python train.py --n_kv_head=4 --norm_place="pre" --parallel_block=false --init_std_o=0.0 --optimizer="adamw" --lr_head=0.0105 --warmup_steps=355 --final_lr_fraction=0.0 --batch_tokens=[65536, 131072, 262144, 524288] --doc_mask=true --dataset="wikipedia_en"
Each number is 128 + 32 x the weight over its row's rms, rounded and kept within 0 to 255. Layers, rows and columns count from 0. Numbers have three digits each. The size before them is the row's rms in percent of the matrix's.

# layer 10 MLP up, 1024x512, rms 0.0443, rows 531-581, columns 384-511
094:089179097131106146158035117153145162137133074155076140106133105087093141114171159051115145113124122133142086086094129144112185124134168099139099117108164115115115103158097123153167170120179119097156133131147211154148194103120120154139131120080152070097137066108155139129098096119158146139056168229094118131121203126095109036115138106105148093144129144131120130098161134139129102164115
100:115147095216130111154174108110174142084065140151118170080104114139138190150141084171114156102189143122106111079141148124145125131123200167209119123111103093126150104072102147127098121172136131066075104144138173087111107114117134125139091118138188127096179147125095122151168094107132123049134150084090140157064144179163133076129110169082133116189168143158131043097125160126114128123098
106:119096126079074128158071152139109081154104177113163170126133127099139083158145153186194105126084137133153094111090166088159050106122086044194113133120133128110056152116128168080164110104163152083164183181122136121121165092120104175150134134174097096113125152145132108122132083145059107160143128113136073138159085089123147114113130153156091161154105121170121129161133143175203183111119
103:075178093126112138133107227076077131133084162130156100147152125137054146131178100103149129103114196155169111092176153156146113140127131181127110135092145108125119108167155097109225150117152164107131081173197159117117120161110112186125126109092084136234150104112019130123158091132114137131091159133134112150118147167157124120132163106153104060167136090093111115147093108165129117123180
095:141083109131134124122104195132145139126132118057105119110161120123150177109067148041095093074150125085190090078155160150132090141150187147124148148135115142091129078113133129217128074152131138131117137162145118186177090138125133073098173105114133160090090070101106174177132096124117111138129152153128129137101108110119082173123128138110152227154057088143149087091155101106118159101100
104:143182105125128075128172182172149108070150142080142142049119134142101135125127188158116081139169130134156131159120126131136109188118123113095110102101128025138159117167105124143104129105142146070172083079156140116104172097173118139072132098069132188080106109148119217123096097131138136163164109079161117121218056135104146155102150099032091145086171134147111146090056116152082108104141
100:146151093055053128176157135135102133124158153046109156093117162172092136110098114130178058145103085108110089100118176109154123110176113128134110134112106106100130118036139134075184116070140098129175127102087051106132151124111119148083102164142051110115168057145131078142144132168120104158158076079161118130121146075136085154096155125162084153150137114154120085138122146167153090127155
100:146148106144136135114129190153152174071128170127065079168152082122101090122118168112097140140104088147153174127174140138126080120160056171110127095170178111167076105172095094120153201076134110132157116108155134124101120095070137141152097098161106162125096076112105154151196088168135087155139154115117178104108084112122173110194172138187133144098158154114088144175182123052126131170169
099:114197149140141112174163130064087143090132159102050077159111132085147131139147151107110125153223196142081104142122162124124132134107103144112160112154109105154137121112122120153097154123146135142104194215083104157210161083123183120163151148082116161141140162109179132145129107167153088131122115163167143175092074150130112115149123173145175119106165144139108087103115124121105094161105
098:129105162101129118119081194071163154066166102143107127102089118157079104148168165088137169114116155124091144141131137136081144096139098133149163087113158055148168099084154136130142150151171077085081070069072122108145090116139078111128116055061105187087156124126160172118095134166138144126090050193188159124136195138123113108098158159161200136088163174148128161148127121120129109149113
094:079205185106148114127091137098171147144137140133197142122109153165161193138127126155150119154156179114164159114108174099103171080158086090108110187108126238103072154141130163182152138078098142122125096124113140128124152150104097127123109213143108104113108104083128092167162176122100139153132161124114146120167107072102150158100081124137158107146121141156118083174135155141130139156144
094:075126104144145120088148080170130180099143198109102175077172151117130165128100124123106100173183120158157077125048165136113199146141134094132108162150105085121153179114128185117164135086050121125112146073122110071171171085157108092186138128117204118056157141130142081120134110144104091138103110129140160152125159152093105196156144041100154121100153102096106146065121093144175095152139
108:106058138139063179143078142192132168140175147196129085119115094125072141121160112092142167105200133062100136127193128144116138133150126177095143090151074154118119162126108167189093114172146148113103112185122135132091118109084085061148112110162141114150116141164158132138126084136125138132071143183088122139188152151193138146122123145145118155119145141127111141149186081151130128123107
095:144144166157116127192128097121149101100116078108148117086192136158148159108145164121189127086154154135117087072155215093173114095111174100081184133064135141105104066117129125099160062150109180164087182152148104079114150120176104027185076220093161085109140055116139162125122106106193159089113116140141149121091182128153130105065135098161147095173120073090132071134141111112131104154105
101:065060183090147144156127131132091182210085147163129097143097125174116110111170119112068122147143138164113149168113143141108193142123147135149157129089104121157112138145116102144104208137175113139193173167123167117089135102118189079099093137122108177118175171086168136129172168161111115158133126138102124150166075146160094114155160122127166142130118082136132184055150086179175158164138
111:152147132127146164117110092104123099112112144157152117144080159170207111040117152163154197156121159106144116127151127150158128118126105114129129073168078111165034139144111154154126079218083100123131177172114139154141101111090147151145099167100114102162092146082173169130133133101120105140132137176132107182156169146091148096129089126079161068149154098108109143150135115122137164080060
105:100118097125134053109127169105080181100111159100127146098154123127062135119096106188088173106121133097172101144172131163118124118148148137111123130112143158106111182142142121105122171143126166152139090157179133086127074127168159142132118203119165156100108189191089154115152120161105101161171089070154127084127135119150236170125147160105082160124099179155096117162166112122137156142146
111:144167108135120136050082126128143187077156224090104077153135107128124119115144166105117179157155124104138123073070113132166141148087106181188067114111173070171192126187136202148172161143169131144149152123116168107000167110139097189097092158154121107129172142112115104103166100106122134063109162142127126177168117148110133142128112138089148134112191097134122141092127123151150128147080
102:127113082119131158102122107082095124065144022190091110130128096154118127112170130117103089062138138148093114117060167145156081102154078121123134157163101117098156137119122169156176115132144104085156113157197111134190088115131146155065132122116132133152129100129083180091075140152143160122056113128113133134106155125150093127101147140113154144130136065129053150141131135135154129143129
108:089117133184154130162199187094140117135103081090087145126154136082118052144119124126157086142128061146126111140129137090078139160129070136096183119123156134067128117125142123150055144088051155099108112096109147137115094151149136142129166103172165176100133119080170167126139187177177142210162116133133163137114123129140141111135182187159073088165157102160094146125166093124138108182178
107:150116059116147154125170123106138113067145178136123159117147086131164193143201201160125107174159149125092159110133161142110163184142120156130110157032156140114121167131156127111118126119059134149121116099106099168111120178180181100081132161074171070140150174118126156132087079086109155129160066143127157107125153161167098117067130057090172095121121111161137110099137119050156121142143
097:115095107145087110149112125077148132112114185118084084132080163131169107138175176067133156139181133155072137167098088159145089153108100156155122110123109083124107120137101122119105206130133118165173116126167123073143162111133137120073143042065154114214141110093142111085096092128225119138099085150147116162119137075154130177114173140105185114120185116110147150196146098067098110144123
095:077133143147136092180140168125109133194105183133107135129167080094145088145121120135095182102145180099138205144159148155128102160066151168100115106105146166144156099126124152184090124135148099154128078121091097148159092096152084074153102127099164155036110127131201092119167157170170156143168109115090133146122078143137121112191214156181133104039071156134103174133047121055121142109165
099:115139145142167111126178139077140138074173103083125107128095135127144112100162111142117093136109131121128086198127124143120151154079066147188053082134043016088140058142113094084077061117124096161124121123126184186123052113129147130144140099139172096096119102141153036067157130129138147118082144126162145074090121190157107157061153131132134117110150143108067159160157137122162072142146
105:154135155114155140155132116135189123116176159130104182097198110132131116153117114099100088178124135186087122148128126146124115150158111146114083165158132081147159078029090120171122163096105128164153173127165104175158168104127150154065114130117122151102105141135135139098165164099116142176050082106165149118138037138117054162146157084187086195106155151124169131139151168127114104167193
092:061137184033137164152160138101132138113133126105141119164139147104139113120164152110073118162142127190132084165102143122122096078099100148123127173101162134177151201128134112091106095113105083116110118117122104165083121118121107137113100079050083156069090202145142088117161113124099172109128144137127127148075120069172099128144133155080123099103112136117129086106137120116132096081181
098:144089109127126130177143123087099133129138026159157119155103187199163203140099104093138154098132119117089106095151107091198119177156194183152104061166096161086133143058130141098113144104121148125152116170151159094127126162142071204093128147138152150156094112157083108151183151173130155133108142104081138139106072114124188136093155109162062142110137089136109095181128131126147121063129
099:131126119127120141122154140135101108075165146125105078166112130136111080170112096140146119123189148114163138151104133124147076138138139127144087154115125157128163169070158117105143150137133106133102209199108136203120119160150144183145079146184065146105181137135172141153140110138076173161083117106111030116077172155111139158097098157115198133135144159192131112163137109135158158125120
109:205164150178186149105119156098082135091134134181183091109199183113207134151140119133168150133079166152104158106167087139083142172086166112055141077104127151138060146135123113168166127165161087116113156107083124155122158148178162175192069069140131148178156046086116104095144113061112145123144086140096128104170146157105068132091137127144127104100136130117114136145089136099112150121078
099:087167154182151124132123136187161148131182102068117098131197113217174117115142073156164133165161123148166167128161099097131090104115157152089154137097107159120156092138124146139118183116106117095141134195128116171095109106137156130143114117132148123109154089115120122127143154124174079163121143112163119133116107133078102145137139096143149136114220122162125142106116148150097074112117
100:094151061174134148100057126123113184139147129086072136135133133139123079201097139123117171097106094126181170111110136133122082112166090151127107174100147121164137112144204084103155146099148143125110193095122135163115120183184076082164120067145132194110161143208074117130145086086122096154130139139146145167151205122090128143115127040141110090128060136156162149177124119131116126134156
102:113190119117133101174165137063085130112113108104143113107198109163143110080161143152150108128205101169143150163193135137127114118112144125185115128102139140161078154155096140145177105110075085055183161145062117159116078126094087136109173146137128126110157115143135132095075118101128125178101204108147156081164143170088147114202153150183086064115132169083094109168140100149111133143130
095:098112145085104162174114115101152040055191146153111148124135161091109101102125157119165114206157152128170139136120138088106172156155083137145153083086157125134151103117118155103108151149165080140113130191123164127185103185115143121077144116107101120134152117095146164214075147124097133185117191104088150121093092134142133104147175086081164098134091155114149128149129098221154131150098
103:090078123077156143115120173167134102125124109092094104148075114157124124099118196077176158140099081062163153148197117134130092135112125150126184154126104158152119089082135185087097058127119120121102122129186114147141121131145094153181085087176131103144122123086169090136111149152113109140115179125181084156100129128133137160160162096111126119082130148153186092143055109168130176157113
108:108152124138070133123133082132131150162139063099103108132073106054120131127065142148170065134156152084121143156149102117148102159158047114153097134141173104120137129088085130164141091143140127115121144107132117119154116099110149131103097101115148188131104099121155151159153136119152141135138145145126167118127123154124179146164149143136088185141101146139135112127159167117175154112156
102:105174117155152117104151174131105118065114163042141148121149077183193132167123210117118095131179074113117113168087158131104133147118078062110107119098107165146139183101136152090140140145079145109129132136129155125177097123142174079087181127135191104142100186161111132153113088123126141118073132102157123138139198110154141085195149079176117145161102136118129150210118144120081098099038
106:140124125091124186130162154070119129124144149061156081109152178148139071111141141101070139172106112127178101160157101101085120119111169124097139111111140107157119148116136140128141142094087164141119017148099124115078103148097062122147151098186153116116102194154170118073121125128160112077132136153144134120158130187213130167140147147174145146089120118109145183138151047129097108084134
090:138128165123134167156170151083123087051091109126143178067148126159148149144109130112116105098182216105161139181091115126156136092143101161099151094145171146147131107112145127200148121103110144164135109073106059133100107144142139091139131084097115109118099137098054103193154123171071103083180123106068111109108140156157087135146152091123124144148152116146059149132146130120163150083094
095:100066168108190102209135135095171172120207148142117145095197140106163153164074125115131121100095148110132115101142182125143124117191169126104062168129131138109129103135088106162134089136091125096196135108117108078122079109101202096124147129067102085101148131166145113126148173063169122110083102127146184158114116152078134121106155172137121138139137123125123155125089144106117119088184
092:139134105126129174099104113160109111090180135135137130136157114102126092102138113112175134118151086097069152104171145140103128169090149237070129097117155064109098103123129126167123114114173142154126131091084112138141084099102207167160112144158107127130138155113125163137161132174193102102124101132111113094096135112191120128076092195134113128100103122097141097120051131130082145117126
098:093157094105133121143178139142150096101107030135113179113132140142107124146112088087140143152143146054085180100190128093146083127166166092077123103083087144095149146114121144180149174143161140143119164139076139132155150207112133119138124167123148147101080104102137126186119133131146116149112124100127088110082126101116091153123114097071161150149091117142178140113092124216096135145183
105:142207167158172142104113149176119115045126135158098109126173174128123134081105157118089108098101164156106138077160150111125195097102178120132117093115053124074169110143109081120099067143096083073139150146128117121130120067117164086135107099139164104131086120106125135152141135132057101084106123147183161167133108116083075065070114078085149117069126149084134136177130171173093147104064
100:123116122097089083130070196143122069128146123156147140111195145155136135049142056136123147210128100137138140125118099119147170096103105107135115154132148171119120146123185124160094131071079106110101165127164101164175116185091102141083161185133159123140157096083075141139142168124163133170114125148119105107091134081131104137180067118157088111153095117137124154151148154115111109104153
099:162119141187122164105092091154178125104159118182089133117128111104126151152086097119165147165147194112187097067138122163102110106171178154125114132178061084114102142140130162106114121165130130103119138150117107090171141147098079151098116127118095129180135146163142148180140192181115076109123127130108165129144051178153108158140065129165121120081149162092149073107220108150178168083153
105:118148065084079130085090102133199119057111135146100120128120172187100081117134215121109166125082168114121181154161071096136094086219147112100106128136187144122112105189129139106122106058130111102149085103114087149123147115132145171152081170081121048143081092115127187095119123164161139154159139113160141138104136138152112151091221155140135101171075165137160134135143193125192126127113
099:133082129143140107082224073100136139058146110167148128088161122108123136104146108121087090135069122163120132140144082116115147121159117115154131102128166092087211130187136143104144138153079153107106197118104071103147145124097126121109098143188096175128088108131119201124095128101124090123168119129133098096152162108137138104165073149139072118095126151194155146098145104134170106161162
092:136119098132131110141188118165147096113146137168124090141095148056102091132125159099180136141091139175126127151111133138161094035161139208125146133104153115156163111111127081156141173115156159140103123107151135101098127140157118142176202091141125152112141128169202166091109120126137124129156090132114115144090133167117114126125108118160145121163152113082101154108162144141138068114157
102:113107132137121152075109099064090123143150113191179169101175140083093121139176113148095153160134129149168102114154131139186139127142185135185071125172112177071111108127203158076126075177144037152147149119099098028188162167161123163153135204194102096175151143131123169164127176148103129122098127116108122170071116122126104080105138128063100117195149170147086115120140183078134146100056
102:164158059100154104150100087150110100116136138115088147128227113164111071106080101122086134157082130111163135113110135176078100109094168094103170101172146104116122175167108170175084099088114116061083089137127153127085125121086199127113100089120159152113127091174115115130119112124111114167131139122132173128094072101148145113113089205178151138166084132121122097101077157173118114096144
103:177076104101121105145143110171132139197144164146067170160150147071097114203069110179120129098108150187118164126176137165124089056151184129146161170103101170135138107113131169145133116155138125108149111143183095119142149127110160040122160140159145116136174124136115182136173195110125113134130106170097127137123119098158140154120078168119133102150141106145134108175090204125181148149088
093:226179103160061104105126065112086146159090154139137151090100119158131105096122119121125088158144092174090113092136090111105109132142141145112101113146118096174105082122139090117132115139166118097128105106125066101112152130190147173143104112088114142076145126148114197136113079054171097149101133165143126119128154133175122117162110172085183120137109163109093112079147126180127122186115